python train.py --activation="tanh_gelu" --norm_eps=1e-06 --tie_embeddings=true --parallel_block=false --init="normal" --init_std_qkv=0.0248 --init_std_up=0.0248 --init_std_down=0.00621 --lr=0.00596 --lr_mult_o=1.16 --beta2=0.95 --schedule="wsd" --batch_tokens=32768 --train_tokens=234100000
Each number is 500 + 50 x the weight over its row's rms, rounded and kept within 0 to 999. Layers, rows and columns count from 0. Numbers have three digits each. The size before them is the row's rms in percent of the matrix's.

# o: layer 2 attention output (transposed), 192x192, rms 0.323, rows 135-191, columns 48-95
# v: layer 2 attention value, 192x192, rms 0.315, rows 136-191, columns 48-95
# q: layer 2 attention query, 192x192, rms 0.292, rows 160-191, columns 48-95
# k: layer 2 attention key, 192x192, rms 0.261, rows 160-191, columns 48-95
# up: layer 2 MLP up, 768x192, rms 0.35, rows 0-39, columns 48-95
# down: layer 2 MLP down (transposed), 768x192, rms 0.324, rows 0-39, columns 48-95
o135 109:536449490526535492498513532450563592446550518441492562573574537481420507502553452524516594500559539568371442444481495472522580424517475503513547
v136 121:466474467510490546526465509436547385549541471460483513540433507454512484478424587414465517493512509378509534462499545483450451542638591489486467
o136 115:567404511475462510450502464603472553533447456536465547455602450483505433501518430508510516478461426572556558526522521462599498402393484522567552
v137 119:424447477433510462539462454443528561422505414506538544520523512505447523487466622417479542546495575499490484529517459525503560499491503463561463
o137 118:492511487581402470454563517587461478535447512548508543442532462514485520458512535539594503459550457529499531562431477369497499463543545478513540
v138 122:470470489436470554415524490553482528488515492536485429608473419518567649503515555466558437450545481653490550518476546460469426536500430481512412
o138 119:536564450502502506522568543472481518474492564487501520420480525448437372512573547530546509518532456402411509421569445457576556496455548547493531
v139 130:461540560529558400421454548471429501564607498522547533485513482487432481464510620459476540455520521496541639487532512535530470528427505487467457
o139 125:535408494499529523541541529532529522426384462569521449532535494454494529510495531524551558478494540445507431450460456471494506479614558557496508
v140 113:471470528526418441524490491472477472489508423496481486561515536456517531462640498476524500418469561519576541511557540468506455570635417575439413
o140 110:583553367527570524488597540470475503549437570582569512443550531470515504505461523522524536580544449487522548521464443507483584431492419486588550
v141 112:543469459442485419450417460535605518360505591527427513510563501466442463456555512463479510502552465449591513395536580536517600531444569591503535
o141 107:485522531483547575537577569419458505588450486458506448461443499519503456549470438556532559505479530590439519532456433378520389462598455530517521
v142 107:425514525495519581487470488487512493546521548557591529416546554547451466596467608429464440488483494534496531415538586414453523583555534525520544
o142 107:587511525546460535519434506473418591487425594351505540601460560496542553481483424550477547535462501529548525539442495595522507514505510471487484
v143 115:429516473505514493457597621549548487506492457424570534530486560378530475469561511506523397546501559516537409510460423600513515544528491586504394
o143 114:556550466544552489530507409470426581541464547547524459465486398600540557535517517518596545494522487469457538543523489472485516467426465484439441
v144 122:498512605431502418410538520513501479502502512485463512477535504411473532512472503479514449430453525467511486519531459523474595499508524517394493
o144 111:465525504568505492610505462496489514501554554569551517478461483542508507476516553465577550577514483479512551506467487529505395515511470444588485
v145 116:495556481416414527468447468494546516469488523493442477469368485422529537545515434434487519473530538528550455552405519511536491478516400459469527
o145 108:460512537491511504549546527514523438490528544452559516503577497527458407562461580485465513574485470524416544411593449481541557487534492434535512
v146 113:499537522482497492472468532536498612518597517476628553464500480479486525390460500544428578596506558554451510548536462512545457441518420495430408
o146 110:625479462530433568472534428481500409473482514607490480521509472527502415469535497535517446491499484465545499446443461497436474496543537494532515
v147 118:560478538479486470462495506531540529503554476436526599658547430507517531565469492441451472423524479532607534512483509634453523453497550497537526
o147 119:501510423501499486548495573509433439414482517581455394425507503500517487438493520489555538551489454578480391421465487430501494421525540509501469
v148 115:535372510509571454499491528486589413390470423504553438535548501465564549535417472508517505505479540465520544544486487583524481483435615479500481
o148 111:490517489537452571486480541528449520641519518580475576456488473547475530490579523443522408528591444513551390500496506449515438481535370495448516
v149 114:455450531440479532440478422532497573462551486477541467530648641533535523484490456534547419509469470482547604518517472542522518519452468579553602
o149 117:527525429485524447604509511562470454559480486566430473485449440496480392537507485493479482505522426515552497536551544500494453540475517504448403
v150 115:555626494466473623497521449576439555566451547484504469489504477510477404493544518593557510416541544499464456510555469456551478471535501512517375
o150 115:528338533463504430458444531444524486524514491521468451478525533465473560460516532406479484467512574474449534464487521447478418497438477462472579
v151 118:483493469541538503475401541500510477505458473481436486498508506540502497475510547460386510522528567495540450525481592502494598408405499550483409
o151 119:514483567493465507504630461476482508549518531566543430542436520463524473493468460590532436456494463481532478542521376545543456564584466435507592
v152 127:476590340473499492504565442532459480540467560527559540443477586500500565461525577483514442498444605413535449527479459533523464451528497476536458
o152 119:520400627485528454461424504441573516488446495459509427566509423481479496500467545530586479462555450581413582516542554498546442555474433557534471
v153 127:513505464424596435490533499510467437494415608502462536412534438603485541559402565447363580473509541401508536512595497535519414586480486493505497
o153 117:558509600547408524521434431443532461561523385444510541578565532425517450434630500464569458539487507565537410454451554520543579462533553484491459
v154 118:556505362467632586417471435453521462476481510507488498444487588529518544527500456475529499517471551455495531462608480496461451585575529562488446
o154 110:386550542508449521519515604496468544546535436492564455493536504483488475528473493572510564496558483515389483513428550554512554479487581441509516
v155 117:443507525472530437551519573480501479487486456494583528410525506488472525475475495478473535538386443520506477467449522504491473566417568533567484
o155 112:519599442499491656450470468517444527503470558492446532610467492586478510489561510493581507584533549475521454623538533528480513516576443517442525
v156 117:596540474541453423472563479551474422543480494557422511413520462551413482480544585506406462431474519467503536502498454532559459444513532512530524
o156 110:390438560484509470484424467461497480477527523522626459514519502525617477547501472510521548556530430544565445489542479516439548619519454412471469
v157 121:539487543466544483505459497546478489504476497431580530453493475413559499444480364475484553466493600464511466511543462493605491397505528475508418
o157 122:470431467558484536482568494408507488504475554609427422553497469536391594528475619527519482434502476505435526481458477514460473505531421490573496
v158 119:480538418469553416537475493469489444439474458436455494495402580513515516480556549471488494475392640598496503485509513500518593570426628530521480
o158 120:495508569544561542487476496530499518529511456586476513559521499573471464477522460536493533550528409386490520516365448463492454454529397492501529
v159 119:501552447538541478397465455519539499501527479493512476451465439570467559622641588445531524497416505461542454523520512503507611598506487594422497
o159 113:551533499498570560631534514413518530481492546500532507502432502521441469450505451560456427635498442528494472498492495542533437447527528393528567
q160 106:438472490540530461454510517544500493465430502545592405475506486481523494527623483499458405552426575426492476484548449615500519484476533442466527
k160 108:424425566484508561533527437512533543514593579484540525533402475553497544449545579492586502467567409589528496508581572448455524540505530477544493
q161 115:481521518450469409548444449434522600509588453507539472482496436459489509510485411564581503541479493516554416576460444500486473544466510479531626
k161 117:501511512498512571491590559537503528442492518477457542479511504531480472489468522383516575509509498506477538519594542437635515472533514551487446
q162 119:456546508516519492458515600512505522443642486538547497470504599492449482465576552529512450412576506459506517494429526490532558509429505331546503
k162 112:621439481458552440524536473552503464528502518501469473418474427456442481514488519448536414486510520431556500456561409555455488514468419540459583
q163 115:493413503517533444546422528549539419558426490566464497574547487535522471428487569412483530411450521524506456451568565481434491505474435532560483
k163 118:502587469552480554482556518418517547463487510440448436475429446426535512504455398567511473449533469498560595481470432481518492535516496508489522
q164 117:555567523458556478469503547420437502476484464513466497598543501488507507508418538439506457548488488490524520540486319490568549506525535506507517
k164 118:478503476597486448467600488534599419443544482484554555427481491454487475506559454499476516475593460540456505440478605473437368517428545583510479
q165 116:503439444504498540489611446454476538549519430479500499439433498483590459515508443490472484430526486466505514518502547478464448476456424460526452
k165 117:468502498513539520461432580534546487381453505497552546417480450498448621394447487440562559473436571504533479412512439477487505549463498470505513
q166 114:513486552499554489525558553494490461451414442601502448469579437475495550444503553527508416527536457486555485543503513497480490482461465459575488
k166 110:448486524486468501494472368450499535532578524443539469499473447569543486532549520391496511497556585529556565488486559491468552517537539503541513
q167 109:631489509470513550549540458536523457507572453467490574403446504511523579448478614511463491535467462469475461514461438509496503534544523393501525
k167 108:423499508556560410519495522529507519444488518489465450477611412412495521435461408441560489484487624511542539581489592568562580525522454523517490
q168 106:515498563465448510506497489443466436566451490457541544601528466405418508457373385480542608514572514538512493502534521527480466534521551555575506
k168 099:516489400509500486561487504553506544422477497472542531543547516607581423544559556548477511576501504466406497480480491413465560536500531478421456
q169 120:524552530530536539532484544507491500588590542553458397467547476558522469548546564529443552515565461396645524482523520604549519564473550530513631
k169 109:463596478496511574544513490484582481494499512478530615524512504488476501394440488529547401467467528517525431521546457478520542420531475418547512
q170 128:509549471467533486510478512377500502608582518467467481649493549502489425580390428512485498528490468462400434585543482483529537536499479545560423
k170 118:480515493496515503505498509621501473406441448588527581522526553571617535492561570580512504439448457511530593403467538495534486435526547471520473
q171 115:505526562554539496491503479470568535554542580519534535482461608439481456538562516501457497400480581426482438523553490495549540517476458507505539
k171 110:393499517483464516519561492500541489395416506483560538473534478613473526468540463473542528619506495533534553533506520627561441520477484397426494
q172 117:433503528596439516460535445488589582506508528467460497433482515479463558589549490572481461600484570486413468468586561495537518582514500454514497
k172 114:518550525472554531481552499456493532555426490554508570567453520504532437475338477484514508435467364563523556577516489522583500468554518577508528
q173 104:469492612464447587424500454494525527419441471617549466397532435544425485478551518456520527400441560548543560486464565532443540529445437475415476
k173 108:504577454498522458539525492511434446475512478438460473514458483477489470522429539475369411589531392446463482518516489501540429539572448534478483
q174 109:581575529498530460475471493477395497436515454521393475489439542446599540589511545466497469432472502501400492514444407520487496515495511579465532
k174 112:360478450482399499540533496491567474621413529517565537462475454490433434440583477513500572617527552437507581534527503486498513460480502482484463
q175 114:612448555556588510457455535511448468483459438518529538412498475451454592463524460472594498465537447498591547485527475473402586455416518424475561
k175 111:387502499406408484434553591532489568470535570482404403566505540556498467448571492502484429535493550601495484506526532519521534524532437579577542
q176 112:512514481480505489419532542515479480481478497407373471494532467527624450512580490544459499424541472534520537529524571486457480459502491482512443
k176 108:515420446500487507494425501476512491511549473567635418626526481431434497492467509476530468575414492522485430436423466542479488542549486526498497
q177 112:459440530430614513471487562560522437623484530514569551587453505591565517516587452529516454560446467554426488483427578487498431532551460551452454
k177 119:427493544556400521467533377536497450479480443486486484421532391489419537517462601486529573617488515470565523501511408421484456436477463455478491
q178 111:569545538443461534504498518483406512624553489563512576485481414512512446568497532566466485534457463424519414483437471482477486527512451424496459
k178 108:400473484500487383478468414485457478458422490461526462541571584446530552443425449485530500422606496540520584524517532466475434392530505604516520
q179 113:491439459522483549547522537516554607573483443458406479507440537431477476421601501474523442568439518471408491588590470489525421493588585448531521
k179 114:434557513455556509390506414426513460560542531508519498560522409474484469591430556556476581480504539475530500391428479525477545473444504492505467
q180 116:444559552527472526497510504468447580446475460455599479541485563507405486459577651383495541413552487531413462487514473527509360534498542597423458
k180 116:510438477491529486487542419570565459527472529557360487518603494450638452455431400543510523599399598520459487518496536455435490501527432456543497
q181 114:421447378472539489464414484540454536494532464599513453454387558487441490469491528512482536474625496475503472530564490476550577562432458471423603
k181 105:611567562576423545468620472501511539505549511396446534460493547491484494518476547532468498566372562571511564529505528513493374458525551425501421
q182 123:488538547511514446574526489521528507514557491474473526433447476453516630521517464441479488403475515428498480551471535466532496482483532534577538
k182 113:487455495606470543415530528502472550510502613582489473502465569543496450458523564507518461507458457465499470422523514596544491490498411464473479
q183 101:520514490554560548531519549473506466405450482428464517460544474516541520513538581549452471485508507413520532503507462411493522434479478460478558
k183 102:568536465418370546468511461576498507511629532496517533523560512527520493481498520520427514471457482487541426444494530511549531551507473558456474
q184 114:534492396468439555408481577554494435353610551487464467574560486599530524453519497429541457435504484511550459508453489477470506484510534468473497
k184 117:450438586471514460500533499554554610625466470499580452415511457443452585519499538583513558518516562524501546428587522505471504554512493483497590
q185 118:489544442450491483608447552514468467549511490487521452516487419509487596495573533529619488548538465547571505604470447499482544567505514488526444
k185 111:500495502460457496474496509507482413505514518510525444581466439511533439465424501453388459428479528528481473448458543527532486361403484448526482
q186 119:440568411469518459540484606561487434547577500493435451480528473571561460490534601475446599550523507492522443519481505521401446478541526408574514
k186 115:591383492534542564502528440528655500495460570480551483493567523473468484454501490470585544436478511534569505433496507507519590452448446475451596
q187 116:624517514508582507488465502535527460470458466554465461402473438479485575442495617510569439568501529511426514546507529492493533462489510404506567
k187 115:462503503512506515423565461520525532456623566477461448540562552501490461536550486468443481483540501509604550439437530446481524508409482445457446
q188 116:455531523483496547543597490541663544530476497484476442428398480497514584458498460494519439438446474467494523405499434539540445503544516529597509
k188 119:508520570475569511462449525465531458468546497506531573479507591492535478480462547546450513559526546502490429539474461479480500490544501551444535
q189 117:494449409457435535507501487451466493569463488455581418551600497456505477569593522579510590529457541448382551557589503473433535453521580490466470
k189 124:451582616460561453514484517476477562484558432486491557414503546507522485482461476531505470481466427554459542400432433426517504522466492458521461
q190 125:563545552485548491496500480584479533523475503527500449476475539476436493433516558585528526518564558436501478469550540477554571526549491480514546
k190 111:353419486568462469438553478414492500436547460578554560499555479503602500592593495418457525497516547560513502610535502536528488581451489467481425
q191 109:540608480469531535469466452453489439593491519449472409601470390488573528485499505503510576513525502515494467565518609592547484578529462570458554
k191 103:465462456527379472545483567503508582428500488616513673467546560547498473511568531553486458394491509499497470375562442402552457510456480465573479
v160 101:475475508454511451431556431473508437469452516493547600509512408599468506488492561466553505472502582588468519558497464449474443561531391550571480
o160 097:577472461572505510514564523459524497404543412444471517480576509554463486493459408574498545447496400473587446480457387516461493488513557452501444
v161 110:489543548341516498499486577437491525493501447518463579535546545563554506477416513367462462485516520462530556505495444593593440556495537563561499
o161 103:574509521606449580517568535593527525375500542500408527473480417527543514490510379447538460456521490518417460554433517440472366488542517466436475
v162 111:509505549520525497529496599483486377473480455502571484496517601556482507486474520535454506425450453595422514477494476460584586540437565561508383
o162 106:476559525584452519514455447512384593503423494537471545560416470493435448545628476499535413508530570445536514553448445472498466446514445499381496
v163 098:516515431548441499427542512555556447518478527462475422475383457476536379499494519510456497500487512586583419608457485440488493526528563455542522
o163 089:521538503471459528543525547404515562400602444491466548540493497509494498530504488424574465523501391500471477525562415492542471596545486611492512
v164 119:511578503444535497469558498521394485476527506471561488560552539569520478477602542446499439522509494570524477530427429506580454541445477480486477
o164 117:447509519478462485492519487460554516499520558580487405561374527498525405455522467543528490459462510432474510510494515556470439449537466455387462
v165 115:465400551496524498455462514601577480494482510648424459626508450538535503482542505543432476487525542501561467414575497485546497575457550534517505
o165 102:452536400443446580532440549448427535561504500447524486457481589402502481511540460527544575497473514480466470500478476490441572421561443439504472
v166 113:499521462500448622438563456444535508580540449497504518408563616539397531552511465547434491488480441571528430580535476503454525457466451480435551
o166 107:522537487533533448598499541532446475436600520437510418523465464505584494517498531408518472489419481424508561590542510537447556550432498502441489
v167 113:485455462367441450484552515522505421501447530442491494516507521458499519526575500545498421482546400545533525460497562489506556408506466466594548
o167 109:523592450499425578469523428453540553437497461517458565473374494456417529496463516496496515491434504575469491598513489478580428405503473520583395
v168 112:514503465540413500557542462548464511559466497524517487511421420373525460444561572456438537449533442552579359537427392411480527408523414580502481
o168 102:606556480477556460430515434430536413358524479464463474497479554592526480531486476423598510458461449480487574530536537492463444581495483478465500
v169 112:554590534453457539422466442512445556514557454488517512408620539519538516433413464526466424537552541433504533483510463448582437442491402572521418
o169 103:505449514506481547526456448528526435567431517459568550542467456461481489492489512496539481482495498494504510550495546601462514542448453484562400
v170 114:481443502505427502410436596463507569497463482517515469456587482548461520508446474530474547486491398466480527531495492567542486521530436551522487
o170 105:485618549428512535634493398482410471485538541459501461591431518540532484490514491541533400605538474579546434535483483454489604478531504460483528
v171 115:529469522487450628537513511504427403557570496505540518509386560492560593505504583497513458534534485517459487459482481476444449517540398480538452
o171 107:430504505518481474517512348560499548435448520486457547513571482414495443467509445475523549401392446510482564534527512540541567561531508518564479
v172 117:418492602451514460591461444585482586551485521536525477467495506556558387484444617493445489446527522523455479530597500504450516457504548454465505
o172 107:542527555542511442447540505442458491521473434466421523552492465554467531503542471491453470528438580534506600520413505468503404510565519523515483
v173 113:547419572436503439451516416558523537468532536535617580457543471464466517432494477568506562538501579423485489472585584474471570539496588540428502
o173 109:506572463538425566497519495367486557571555545532527515497436477558486556481371553515419438485474504499570484536473467480488513523427483396543524
v174 112:490449457452549507453508278519483479467493496539475498532593454496468587572512433493496438436428514514517425493487519502520411584599506522423465
o174 112:426486493475554469538604626575501482481514449479443526487486574500442428475519568528397483507599490507402546460500447464550566424456406457513574
v175 114:472524452551551463526449448495572457526396509541517620437499452578556427510484529492496540459504500519534399534514432573613517552474501574499581
o175 108:551477581537435486450457501493497485478626448457533436399561492503508604571601549466531520472545475558558403533499529466527483500492434447470521
v176 116:576511529391489470427475445567497501481498574554483488536512430465431437429504441518495581447528490524499442524497526491434480468490615483497394
o176 110:451528545430452544466545533521524432493569417458476560475456549559556466466565616493472422557563580443444522434594547339507523509531455542418573
v177 110:450580464510559608415487515443365452517531511521457478483558474464514615544438595465482594578452495473452494480556541485424536425556384523551474
o177 107:468502501574473468500577481554501516498418504404474564630489435502484400459496432546466482463518521464516463567534501575568497486544534466604531
v178 108:510504502567446437564417554532447443525443518522494605506527479560520483483497462553529555567380493593422503526481447510566433415519462462538512
o178 103:473400484503469558471520452534542476481501455541455454471555577477510489481609605451507568542512578490673522479450552496423552532589493506505501
v179 106:579478484498528508499464458558519451516408564449584501483460514483492541450549481534476458453487515559515490514566477540452497484529512433516417
o179 101:509454482494502569460477558426537468549579502563445512513511557506451468480513564565542546523499513419438495475538504466523581519443494605509457
v180 119:490444537544459548484627527514517534497530511447530504536561459472455542477494386474510512414426494479480482537429455442566464495611401516407451
o180 104:515538420491588464548464475444512524585542452546581536434502489502519511431541492497539539504486457515484536465561525536460524513450587477528461
v181 100:434425450442531538463469613431519393460533552582546580525573440498528525501464494481449537490586518511536595447495540525426429490518501527605562
o181 099:465491472457536616439531500484524544603480457498470466531446471547519530479509381577539548503498447537598409508491441468591536464516579469477459
v182 107:488481579504536500513484492508466523450502536516448542379477506424541516593501553499431534482408499510575508458561533514521457561550489548528485
o182 100:540525483542438541545470447520485520635541495476506564510536534502492476435545466450497570470551499417485530417446537528544503410511454476465500
v183 116:529474537519457456549513572524517473432462480392470554522531486489529484552475548499612507523511467479436518510503553526535497511519438441614441
o183 110:538533387528505454431519480443470536509465492516422483600452552585412547408545474544485433555483557465483470573464531488517519477520546531473530
v184 106:425465382487472496503484442466444522562496504518497446481418537526517537522481574500528533434534529490608512495467550570417440521514460537502450
o184 103:547557560516609519502538515472607550472464492462568481444533470484396491513461539581509486487579521506481531439501441514546483513503514471530575
v185 107:473569541494609562540471486449468500571544464557546475548426383513532445430528497453459412453571483547494585451445481400439452532488417477542517
o185 101:447509436441486509477583576555504439457478514503496538555502564455494441547453534547430579493464510439543478413576538583609597501473519538419503
v186 118:557572582541520577480466516506421515593518494454437483545630514481458512459512562441491476432493502596467547479518562422560516477487529446565499
o186 112:523551525576463496513410419496502526435413487503630526541497600464563461479493463541447490460435524477548385432445525519487473526507510549458563
v187 109:539547478518518503489507546502510516495583492421436508515417545475508488515590469614559408519483470461398489491393536416472441466459514448506482
o187 108:575435471439551521568443506452517508530509518573518481547450493547478507509457493469417472507516473402556474628500576567499543547428435535504465
v188 110:486482497442531503487436522543636519492559509470451551419441504487509593500498560471545483480382505595498410492525475525520547427432492529486421
o188 104:569524460503522569557453536511412470476478579535551549572508439528511411510587546530520457564597436508441570532524544521501459465524530500579576
v189 112:565486510489557631596558539498465489496453479468427479617475477531509552499450421552451516439497503448525544562506496427555530521535504459465462
o189 100:491529586495433441504501399416550555501563581558588528446587592439543539482574514500538479476588447454450487449399477544546499452537525474567591
v190 110:499460556483561563421483525463574489432491471470554383436454512460453492407480545473497527530592586436427496503525384496552476491521528556599443
o190 103:589517497506435552485461416519382472523526556511483506556508425536502477558552490522494459588488505541427479591490512509522470497478548449476587
v191 120:475465458572386453563536454438566446535584509498442514480542543446454477446486399499457501504447451490517538592566503588467436491514521485436514
o191 107:436550554466502444492524478574441493433531497493521461400497418517520565581486486505541580463473537500531488497452454384462598463476503555474579
up0 106:522519490464453484542481455421365505575468527487600528576571554531465487493447503478455573556559489517388492584448534472471513395484548495531510
down0 106:473406466536532510614472515460443479494442581493404460546556500525486520452511546531513523557600562431512604484486483545515566487440450512496488
up1 109:491460494539570468518458523439546496489456502546502432498461483470433604547503556457472469506545494546444550488509401446531511514454540521485461
down1 097:517512565542585495513591479463558468479522572493427505569526490529430476514548458439393516378570516508545482494397466480517489575512499466373455
up2 101:492531471512393516472571477454430525451606458497510532456464469455540466531535495449572431540499514500518497616473537430544483487594472475522392
down2 101:556531447500483486429424498590494477494572521587485429568468531436397399480577524470486495499405418430485599535441465644509444515457539476515488
up3 109:441414585433483475460630490565507566562549463511466471502473497562461579500474483465517535470503543528484554528591457462472450558558613466500458
down3 096:508510539569598502477597552476514546559540448599457519519496411498558511573412445476513543452442483511450433484572434467554527509531428503520487
up4 104:478468559561518455454468434428490639510544502532404493462579486461477514515588420450603480508441558452484536519484503480520480425483489522581532
down4 097:561483445580450496478485442510562436492540527532515533597336619425474458469482529590439486493452517534442458546577511532493487521550408417509386
up5 091:417454577610444469511441571590543506542484570450575481424343557466528440518452439512436521488495454527505491527395450488550606458551491523509515
down5 107:569521451563440403522486438543447536587483513457507523482482486430484525442606505472480406516528474511497478501355512519531454425394519429458437
up6 098:545527478496494522487515554477463547517498469547485537427441593494476624525500543520540479515483513513565556425438523510495435508478573557545513
down6 093:505462566504510542469519411466519536589478519559483609521532504503461597557496486593489437460525501566517556581428453503474585523451507541480534
up7 092:496463564567500516465524508482537501475471523429541523474551465543528525566532536512367426507545397470555578581461500627513517507624451553447554
down7 101:526473508536636548494464529506509491519529471495492444509437507486433528516481430544531534483582445479523512548568440470571506582526442548532513
up8 093:517488540423474515462504549556556379458518538476559543515507571565561457581543457567500546456454494525537467408547435454577491456520373457453564
down8 103:512438525557449550523509486413473546457503452544520461456594547481463516547481445522547439550484543388459518492495507487521490516541524470475533
up9 104:524498551526540505488455484488601470492521478483554449373570464628429598563407458487562447571502533480496586573598554424526527472474592505478516
down9 110:552506534596501405529511485468564541476510499441574496489541454584507625512392433549493580540427650471542540543501549486437493412582484480472589
up10 110:519547398576529490497470567545491545518431376519411586479439472583435494486507537500506427370522444529488414467611438479519502537452542521483514
down10 109:501502475493539442422548497475568468540498455564517481439520402513519607516540553532503620540416451571406504495553465415547578440519559508510553
up11 096:523457526448427570462498432583533500595498505447548512533453518505384491533456458442604484507491484548605561535511508380537548452551464603493451
down11 096:497570456452571504492481479601537581566488534485509424469497450537346455439482478566514513559489454508537551423537451626479452546523527451473460
up12 103:386495508487493510433547578385512438464476425543576576475528466473471504533566444533455416496501471536595464382557477503578459441575548448456473
down12 113:467475540570506615388576425448471453422483530572579451509512483465506538477472396490454533582501539503545482412481481497470532493539519473439506
up13 105:589533552468508502532587446482440509573518491519502544541491472502360490410623475396551425538495508545444567586533567449551461503515446513444460
down13 107:451493523497500510535468477506517478481535458450474459506444536496510466511451655488488393540538513446480509499457510575517473539532527538491458
up14 098:531494433432457511519519586400524528536466514524501422575562485521466550470479421494500478458534435459497474413621541515531507536501548489492448
down14 088:438515567553530571616457501457430497433499501367418508538564509501496501552540555522464482527544581439577484462466592534433586533570395553627416
up15 111:496478529412545529583511638588585491480500429407569565466408491437500539546467447457452561476484499530453539525489513538529483394560458541478494
down15 109:527471455528522502537477623595541554521482449424556490434423467523509580491508519510501447532538468548532453487516569562503427542540466493451469
up16 111:508458523520480441453497571472510590581554516508486525592525454530507519474478520537552402461427559635479546505468515451471479431394509603482522
down16 102:462403472438482456471498566489530586530500511505611454499387529400449451498521533514500529493473521463362476539516450601501474480482525512517573
up17 104:542527569542549554507453447514546582455448395476507568509508535534461455507404395408546445426570511503572547535483413463530452431422467492547502
down17 099:461503524500554499547500524490561445531507624482481429508512504432492589597502635508531536605458478608477487399556454536520604494506528580561426
up18 091:582492416385480458485525618467451482492473527449397497528500444457602494451488505377514478524489548480504472495517511423493527538545471506585500
down18 124:485546434462546399501460462475497507458385523494502447526537531497497506562540526501426486530526451455530514464569483376550383580546468520485549
up19 091:391532467545502533566424539505431507541486440499489556538604401467501583436483550479533517458542522463500597539529534446514486467518419546461591
down19 096:467510517513505555536373513396484435540538455517529445511574489444487443520504481470465483530467603495531550454464510574499510465410469502553416
up20 094:553467519474510543511407533512607463462503496437472500475512534481453482502543505493481411503529468560418498482513564568613445542594471471493460
down20 095:554527478497532473465483535541495400471419494509521523580476479541528528538484515473515599514443511457520540474496534539535490486623393521522501
up21 098:548493576618488452496555496568392504492600490525597557524517582507483573526519446485563479498437491472463594565454436549482530596517487473477453
down21 094:410426398459482414496493495489543532446477524531603521492574434476528529575474490549492529486474495451512421440485417533514452507545505515429537
up22 093:480467592543495498526517441519573530488480487500483465512545527465551484508458403478473507425493468523537479489428487420499649491514479535475500
down22 089:469566508614566445500542423476455521479476498476419483527426554614465492467498496467419559479549502491539515468558484573410501554486474489443527
up23 098:500511525519374550448413509393581446490529528461561641544489393495518528527575446479452510505511545412506526412571518492460499511380463412437539
down23 089:540466447471467534435476498554450602588502559453486467527512552465445525421368590492486457559475425503478501536433484546489519451449464575448537
up24 077:542548515535576436522479539505470482466515497520457485427546396403498493399454550536465468470504520614524506463519480490439514519468452478519469
down24 087:452607563471545487485537498587601416493546493446569498572453488481515510486541493489584532521492630478508558491478480502542501515485487609508528
up25 122:559523505480512586446490463409440508593486465583548557627448508510500465487528438551521498509506447589591545509493514598472436536612500502558477
down25 105:415624510471474605555516471577556486446476620485492496479485601466446527514527555551438444513494573508534521424433557466421498533478525427566452
up26 098:575574615498507485492486428645430518566569514480557557480650525432540537491490464549550531523456452504447507530489473519559501438439541459567455
down26 100:486538516511433497529504418512487550472500488494520508495451566545459525486536416465504523652531435542548542512494449563487495470561578522557538
up27 096:433420563492467568494520503508574471476426469473516475423524465501437490491565514543562509476429482574576480412494538428558505497560501522532428
down27 091:421518526513512484484536537622485562541499499502444509504540558489572452499563492453503373518505472521553484420463480540472509558490494391586527
up28 103:504562542459536449395547585648525447539578538524512500380523474495498507563415521417461432529536416516426569470563489534416422517513440470542510
down28 099:462552440421526458548491590563465429533470551457483547517516615491515412531533476548507396476510488560492493541448574519451446580502516427524425
up29 116:483506518489441496474518505542467467502499498365534473501467487531468463494449483445475460523506491571447437438548526433544519535536552531560534
down29 120:524503587504439577562551497486485536488535603516505466461455524469483473533494455492559454564528553428415516561545416588477538444520499427502480
up30 102:490480431555601511504502539480524444553426591502490543498510443479478502482496555572489465533587563485499482521433531488540534530495506450523477
down30 115:476547406449662489451516512563570566442471471467519466506487492520570555426574519548512498447565495457523497541449512570645450568462543485584500
up31 111:496518474445493478539507469521526495502500561521447505430543490521504485508437543532481556514451427477554550492501484544525544609465443514523463
down31 124:552482477465483485491520452544529447430489590526575430519547486549492522528392536425499469581441493527478463513508494555539539547493498685475530
up32 097:559528446546487516491507509464539417452502421481498526526478526563519544502459532539499497566522472484460529474476408412509526529459486598530494
down32 090:471493523432488486520508481539506447428492627455564537543556567569500464513546553468547450520523487593428527508480596545474502498544542523391424
up33 120:596489573502488445571436526423497557545505555587439522501451449446507447397531470461507438481524480413514561471499506450537519525447584484503384
down33 089:452523411522450489552532481549490393566482535472553461531511459588411533436400499486568405509515442517467471539442503581421501492489468489484447
up34 104:503521519502539505508521587535457477588569501461483460484396455568476471461445513399558484410531450412482537562525527449547469546443494447487516
down34 104:432460524514475405537462486516467539493492523531499405526545562382459493485591479657424489486464565497553497490478508559535464420554464468519464
up35 105:509568421495503509445472559438541525549454498541515483450550418538495530478451528502485544498501457544462445343523558522501471419481461534493537
down35 102:513529522516582529532462527496501481436513522474558531415568471457425465583559528500420477481468534477525476420456505469576564526489449461438498
up36 105:517397555517561551527480523473505474609508566426575503421498566502450540612500446550467528543499377521499553541450524552447444408447522483509476
down36 098:496558544532464506535477499490507481431435440450479442532448499510441405462534524585439485512521548410573531564522523636429510527455480443440547
up37 091:515494474567395477570497494503470533541483577452444461533487541531463459507552495547528433495464453526507576465467529401494456531484557501509487
down37 085:494571498374591431484432532547504518470433437478534517552507490511538414505410328495470584597458464464531533426583465510520512527511424626456529
up38 112:528427518500445488570577404560519523539579446492459570547523466489527517465522457510568497468463567445440503419513511539599451506524511484491540
down38 103:567390439538507498485488470447435597418494505407506547596530488459359493486502483556532469531532416496529562505433506669578537536585446520479489
up39 115:450444582542475472480463460558510464510514474445518485549482501498503561617518514523396449427573532536502471552505449580522625448510567516632521
down39 095:406501454534486465462495540557484449529545526482536573478431582479350515375514499444501472457480426399531445475352424520521466537471448491438493